{"positions": "rope", "rope_fraction": 0.25, "parallel_block": true, "init_std_up": 0.0201, "optimizer": "soap_variant", "learning_rate": 0.00452, "weight_decay": 0.06, "lr_head": 0.0461, "batch_tokens": 262144, "train_tokens": 1231000000}
Each number is 500 + 25 x the weight over its row's rms, rounded and kept within 0 to 999. Layers, rows and columns count from 0. Numbers have three digits each. The size before them is the row's rms in percent of the matrix's.

# layer 6 MLP up, 1536x192, rms 0.181, rows 1457-1473, columns 0-191
102:487458505473504484492495494517480491523502460513497527524509502486490519511522495447523479474551504506517534497478488508482514482517529550473492557469500506500532496519527531551506452515491530499517511536458509477520469497506519493451464515540470498533476476517484524447518474559528523530503550549497506528514514517506493493502471478489488491524475451516513511501489521503459476482485466474491526487522525469518482510504511482504490498523508478470508493477485502560483445507475498461485488442507476526497502481472523463477572555489526485489488543492491496507527497498453499535
106:470518473492530481461508480526468490501431460531544485470492457521532528500530501487487497505532507508474534463477531516475488494536500507507457505458456514538494516535514503455500520507571493533510508461546527493468487465508554515478489490464490522506504521520479481522502470460507526528473499502522517490526505525532482507468498502524478506571476499491479499505506484438520539489496487525491521473524503465535513531539507520445519546494518486476507509474483516492500536481535457489503540496489500530527494524508483522534528498471502481503503519487481491497521504534487472468
102:501499477473478486474530494507448541513471500535557469519543510501520494488465486540465501524472487517511495509494508511504470485464475501514497486498544438540522510543525454541524467504536484523519499469518540513496520486482478519524472470509454459489508472495527533490543454497492475451490511544460526513465494501507465488488517450525505460491486493512530488473481502525481486553466541474543497454483518530511467522516509490479530495523524528535509446521528481487515527480483522502499493492502504518487471493446495503533517500491476484531464476487510517507515510483483478520
095:497479473487537480553507507523513521475487483502495535486498491506469486509474481473480526539488513511462498500504518485490490502520546517490457507487515477536496494490471568515518529500478511542520468476458447472478493534546481479524508512518471469502508503534504480477560532503490430512499518500495509431507538518508491488502487478531485438536524456489549513481464529516502509524534462507533492462517527483489446469448512529475507503517537506530474508497534521476481460506482519530511499496499496508507478506515542483500484514468495471516476485532463475501521535518506496505
104:507500462523477488442470560510534512460483510551477523503500555448501507475498422462525471482526500475515517469500492496482462483498488524524457510488531504504527516490532466480491513501496482491485523472548490489498541499491517494496473487499476516517476518496498519461489495514518497491491516494502544478482482518467500520509478521500519521514483568507517493489501539443480536517501548541498475524512495492480484479470486497498451514515482486527461511490495484463462492484511533488475526479513534556480531551527524492508517550483498536479500481553489471489518537509487477521
099:529524459505451514469509474499459493492484483467499496515504497463489464468469499499493494444494471486533507484507506454508538484504538490478508522477465560452518545527492545497527538493536523471500494463524468525472492539491518482465487538522457486467511500500518489504533536467478470468519485492495520505499514519499522491474493492553520506570495478543468510520528511485498487509526519502531530499504538485481489482506534456528508469493474482498516487485495535465499486515497525548506472476501504485518517451506493512478517515510523483500489547465547509516501516472446445517
092:484462510526495502469469482507510495500509523488497453487507481466478541549492489554483476538498504485530491491484475482473542484503477450495473501527486494527482497536519476496491529473482443473499485496548504482521519484520553564522497495542494502525507495479550507513538498528525538475486472494548503516487482506484522496486488488479485502504493502510524530479486539529511513504449548505518496514491516507460483460484477485478553497506475490522540543561495542516492481499497522530493486475529530466505505520574533530479514484468530493484524495469502498536507449524487522498
102:513541520456497520517471500511502558493533478490521472515454527488543533575517480511518498503489563493503490460506482501512525497505531475507520525487517506484485477433490494491515508473511494459514480508487531486517527501494523486461515481519473474456475478506476475484525449459513525500505474489531510520486478541513515520516515489515507493496533510479507514489530501481493472530441513516483498494457474469531481515481522473464533527505484469556485486487531544507512499538510468498508496471462489511480523518502520520528464475503530471461492474516522480515521575502489447522
101:512492494533449512506486477516503495519494471528508530554497476518485486510497491525546502500486493480497496480479489496481520495521487510440478506480461481497484519507529488546458487517518506504507529560451447500519445487502486520515549505458494494504525506519511502479481518535454516437505501475510502514454555544492497494520519490492476475475511529551511480506467523520524503495533520528525491498507539512504512466471538498493486521476530522460477500488496512457487489488477521503501495489490463463482470477498508536498499517487534520487517418564554505498496513544468525491
101:476490507452524484542504491488516540540508488492501457489494504496508487501460517484496532532525491508535507504525491465497493479487533483507449526490461494464539529515495512516483478522560486488524486504499485465515488484544475495524450526495474492527497502517512505493541500464524465508454515482512445491501466502498473503535476497531504455511541469467505494447519499485496503460529541496531486510473485520512496499484546539497522481525505543490472529492477530525529486490516491518488543508497530504523504422515510502546531540501502465535495525514547498461504531479465451531
104:484546488486487508464461509461494511525495502543501552517502516510476472500507501491484511487531487448464544525473504484473452493509499540493466497505439468513502517475458500478476530477477531530480519480458506559494470531504528487506489514513443510463469483512499493513504472507489507514549552478559536481497517524501511470493505522494503522515491514493482532484450462488521489507527497534477530465512513525485503484480463510490484478476502507486519524481516490485492516485475479517503510485498437518523475515437518574523519509469508479491534490512509509487483487553477520542
107:482523476463506441490496475470503530470477517475494532487450527506497529515465499513511470520536484530502511497482495544443495503511439529512477496467485518514470473471488532506479501476495485533495515510521466510504492471492540502523478478466506493513500430498498532450521473533501488519503527499518506464472535529490522472511536499499477508508488514480537562514521548501498515513498496468487509504484554519470505527461509550478478533497459477530496465435525531504446503508509497519503494472490499543484533483492523507473534517477499554488536501485523465470484477504516487511
105:443486514512510507543567458499476546513485495482469502537474506501488509551487500507490474492512488525529474507536534519511535500539484488505465495500505485486515499483491512474479556517491448496497484483508468486491519516504476501486509515476477508479483499543487505485452505500511510452473524548475520510479486474506486509477502541500447489500480461472513502517542538520489519513528478498498493484468477488496521524468521509498520540497513444489551531480522536533494495481513542501482546527476499436487498511471529536563478492481526520537538515505497538500449490515475515459
107:468520542505487493506467511490550547440478493473495473464452522467479520479529496523498506509523489466510526475490533492487506469480531483498470500526472457458456533548516533547522472491526508507503488542485512481498517519481503505447510525527467533521486499526507479493510495450487498523478476515470494516487502502455525489524487493519503515514492477540536498498515496529495496482528497516487529478487512557484526464487499481520503514517500461519546492514463482510520508500496511552453518455487477501533472487515511525445505496486556500535497448486472547509526534494488530539
109:467462495476469469517500533495447464490513483488500511510501507486523513514510479465500459483527509518529465513483507524464506513492490504507516502496469492485483493513462463519457530507506481506516501529506502529535498501523503473526505481486498476510486524504476472482488498506514466551499509486556520510485499536509488452482512440437509514484471490466493496535532528482515493522526531516469509518526480493557494501512520528489513558529497522398490491527523504465522489530531501497523475535495450480514535476502493499469457529498504496475518456525551530504513457493461535523
093:480497475482481483490475509490517518420492524525502481518462490489490533502464490502500530493483459493510489452491512502536521492520514424473494530483540539503506468515491482482547546542509496545513513516458492504434488467517472500492526474538516525492494507534474523489517503476471464499521567494480508483503541487531498502497469487503485465535489508490524480533469475555522534508485453504548488483492505488505498529483527512458470507441570509507485521499486524507506455501513493504517517490527491461527508523532501498479470477522491488525508473485463491505512503489536504489
095:497535501517521506489470486545481452528467484472515476461499489479491541482469504480464465489550507521515495465449511492465497491486481558437489556487500554492479543518497521504528477501517533497523497468495498520533504521510500469532503476515466495534465466547483528475517526525514520495487518514474524519466509502491482512468469518522505473503481501497553484493482490507533507514492505499507529467473530491503503540508494462509510486530473502483571512499539529477496456531516495503512530498520458504489488543500517504551525503533493496469499507500508446446525528534474497482
# layer 6 MLP down (transposed), 1536x192, rms 0.161, rows 1457-1473, columns 0-191
102:496480484557497535471500485542521446481504460489440491476535474525521471482478552484551476493480510538495508495575460526499503518540508521514469509494540522538455462460522528486508497499487468501498487519500480509469500517496480503509467495490506470500499468508534532454520485464492527519506480513487522527493522474515485506459483525533512520470534470491499454475499475523498470513481496471497501467495521535488487496519515520557519487500491484530522464490490488484493482528489476449495430499481475547497440491510497498509491495504508525550519489503505537495518478477530500527
095:508500522493514546524494481510505470459498486520488482535469474527485470483499514503465480528495487477523497517506499506508487502490539492490458496498521469572481497500518511509546493490502517505492458497498508467487497503489497513505431498469543506471476473502543459495517508497465439508473488523553524525527524487468448495513498538457516465491496483557549472548474507453563478509498519492476484527448503524500512482484545462466530517501507478521500481526491543487502501479473540506545453519508468523519551503499490527466514485500492491504514504535526506493486499499528525521
100:494479482524518472515494507459523443508505538461483494496477528461490467482503528507553534493511471509477512507487548507490491478537533478513507503515474539463511516487469503479457506465521499476485490535502477437491492517516523493476512481476521495527540470538485470525520480487479493522501479476516466522493496520480524501503458555475511517485490482491527499484478499464452552521543511511530538518509501520521473447495499504524514518488419494524505516456506482498534543565535508527521487510507518490550518525506510544495486494509459484492512467495513520494457521507481536498
097:518514509509514502493541515484504549495481477478509507528529528463494526484499473497484459501473466450508462518493518505481514562516490498558503461490498549514539516522533528519506494528513508488489518507523509469512513493474511508487521517492523528518514494445527488537449519512466500518509475461538484504488484451492487518488468484469527538483494494476518484514509465491471500523527509563527492532524529488481505538556480519542472489531513473485521501516469478490461506514519487487478484563497502492507484442498442490520543496513479541511473497505496542488503543462495469460
110:511499455526464485481502471482499507485511443508458483507482461469491482502512482525478478492478515493500502513490482516505482497564507520498503468507528487462507522480507522516506438484443506505483487506512484542507519506521509488495501501477500469507483468539493480523549509472515466481503509469490487478488480565483528515497445524492531558531477466490465502502532524517489497503479511508467503498469545483501437446521535524525523482494562453499515452504502501482570485527499516498475474482508488449521492489523504511526473486498492526470528524549490470485513477476504470529
103:509495509514451532563498510510527481466477470488491514487532493454497462497488512456508482448511479499514508462485548484510512478547513484474507482540479547489504461510507499489498538493494504490518508475486501491489495442514479525498511511511499466501529500501535507497503521504519499482491493483520479462490487468481545475494457501500498523471506470434479487512489467505478510513461522471486529510490512464501540504515527483495464460442488478488486496527517446482516490523473507498519507523537531493538471461504447521472413496461504481522544481545475522489481519480504457512
101:532521473481496546492475448512510497497507508528500492453551533555547454500502515478517502488450513525521503475543523479506468482502528521517508508526579506527488496477490521503538494494506441504529511513509529483477490503457477472467500498475547503483518495493466511469455532507461511483512480487528548537482524464533482499499455508473497492461500534507482494500475451487509537530503538485459522518476504508484494532526440500514467485527499451511492468465530490542492521468535476458497525512487473493482482485528492501490502500493523492533503467508514496495487510469504477496
093:487483468518515465466498494475533471498495500495500503507525518553499497468489501515527461469566504447501496494471496499492517473544515514485527471497511504431544487501517560487499471494518501512500448494481463497522523480503473480503545501492468469501506484498492512498501448519474462515502495485467505517492502459497541445510487509485475526534526487479508480494502520496539531504523543500498545509517517494539522484484519468515464527466490507563518554476495493462499519514482534466475517493500528507461483485493509504531544501526449479536474516520480546463483480544493531514
104:520527545479519489513518502500399522451481510450487502491486525501513541455509517541496494459529455453504495510517534520526486548488491514522492491500535485511474529478495537494493516512479504452516498543478461507488519521487461537489486459462482503525524513515509529486498493491511511469427492500486514529514485504490471498488504506503496525501497479506519477486499507486515526492512475497461505518497560464533518491489495504533476477468502460502487507520491527543537501517539512527501461490493507525529492447485437527475488447531458473486472528501508490487470478491478490486
096:473512500512465497510489496501500491524482527464538541477505475496507488536543494477495470560470498496507475474470502495454511514523514547557465476484487486511509435494472518526477504497515514526510461509508500519496519461481501548495485492512481522519495492504454533512483464445483503468525463512493497518495497487497432511512545498505502544495485520505467516522455477498493519535493458521479492542538476473521504501504544561484482477505488516517438475436503483526472499495481472513512519490513459524486533503525518547521471483482478517459503476501495497529482536540508490509
102:526517505454463493538509478503491492462514561522478475516492542543527473522486477586510463502500514496499490463456517490529531511443500522541479452496501495517506500480492541526542504518458494492499507516504461492524528457516529553485475538528463468476496522526510524487535519513525554458506465508468483454459511480485463515554516521492502499521522517533500488487506498523465500512450504496480523524483502495506508495464487506472509491515512492498506532478478546475513494529488476502540531507513468478498514512546490500492513525505508502502447473514503507476480509469466491497
113:482542521466480490546494526530473488498520518511508505488473523503487503528487477510529482496485531502441470491493498502538458500508490538529520477421537553517503469491499521507480507497494521507500504506502516532495469511514542469490496485545520529497490469526487480470512512542512457479428517466517481569502485456490453520457564497532471535477496511550532557497507483473500482525493477490500489500495534516488482519478506506506498512520488530482495468508516492488444430501498482507548484507510482530495502491477485563473498507493502491472495512515512517481482484519503488499
105:501490541486522487474511489490509481449467517480499468523493510494488497494536540458488547513526506480482483525511451521523556514479507538451525519512516483553457503491498543497549515524502501441514504484515518492505539527501494492479495450505479476548482499539493472529540501571489527451528488480492471535523462511475514492483526499492490533493484473495491506469493529453496522481495491505449481508525517478470508503508508493501497527489498520496495540459498520525469463481461506533469496489490526514496535501528469529516515545504526509524493556473507457490477543474506485478
120:477486513528479554475526482509522501482538474527466524501472515494517493493549504537513503518467458504469487517492535530481495468481554488518477474512542481460489496500465472454518479480514511501474495530554523487478462544494493566496523503516479475549465497489472480499533491477497544495464470467459480500499490503480497499536507481484493503490456508503498471491531478510474475516493445474517497494539490495465503453537546486491515510509490505481551510509503515526545511500493460489498534491484521501513475462507461507471525525492484486446518439469467519464484524495494516516
111:515504512511475516499516483527514421505479494525499487443481494504503484459523454509511480486524535554542509503494503498483505484463513460466474508481511504473506502489482551513478460460465522455482483507493483533491462512551515494505520492510464520529469486484453499506459513484507470465521520512434521483490489504500476460501500488503489505501549498476460481462508515505505514514509542475475462462474521535503486486522528504538516531478481501524464501503501470495534513466497513465469485491510511515553487527507426478501511460480503509512508454465525486440506500521502510523
088:533479508501498509521479498509502491512497468451478511449494504458473510496472477479479523488484489503523500476507518497501500537489470519513501523488489501499514556554497512530488464499459468498460511508484496497505476547466498476512500496471425509517458531452493545528514490502488491494520500491513496514527534488513566474530495496511503533483514519466502500520535499453499464500542494495450474497468467499480521496503453473514525487501475432512581481535468474470479512478486535469467446485542527546488473534503508485513501493496491526503495479497528512463471490509494480521
090:486508475489516500494490544500469486494517507540500551507493470546490480539489477540490475482506538498497486494464500535509492509530512513527506530485521523492560514448503524521467484518518482513480504483515526469539491553538489505525473490495548515509505490491496531511519513500487493485469537492520458512505496476506446473436494452472485521470504452520539513495510462474488441503476502500504501512503506501469467532503540515504513485457515489501458479498453444517480454514483567475497516538476463506491443486508501494539500458490474529514506491487465509531491529475491496513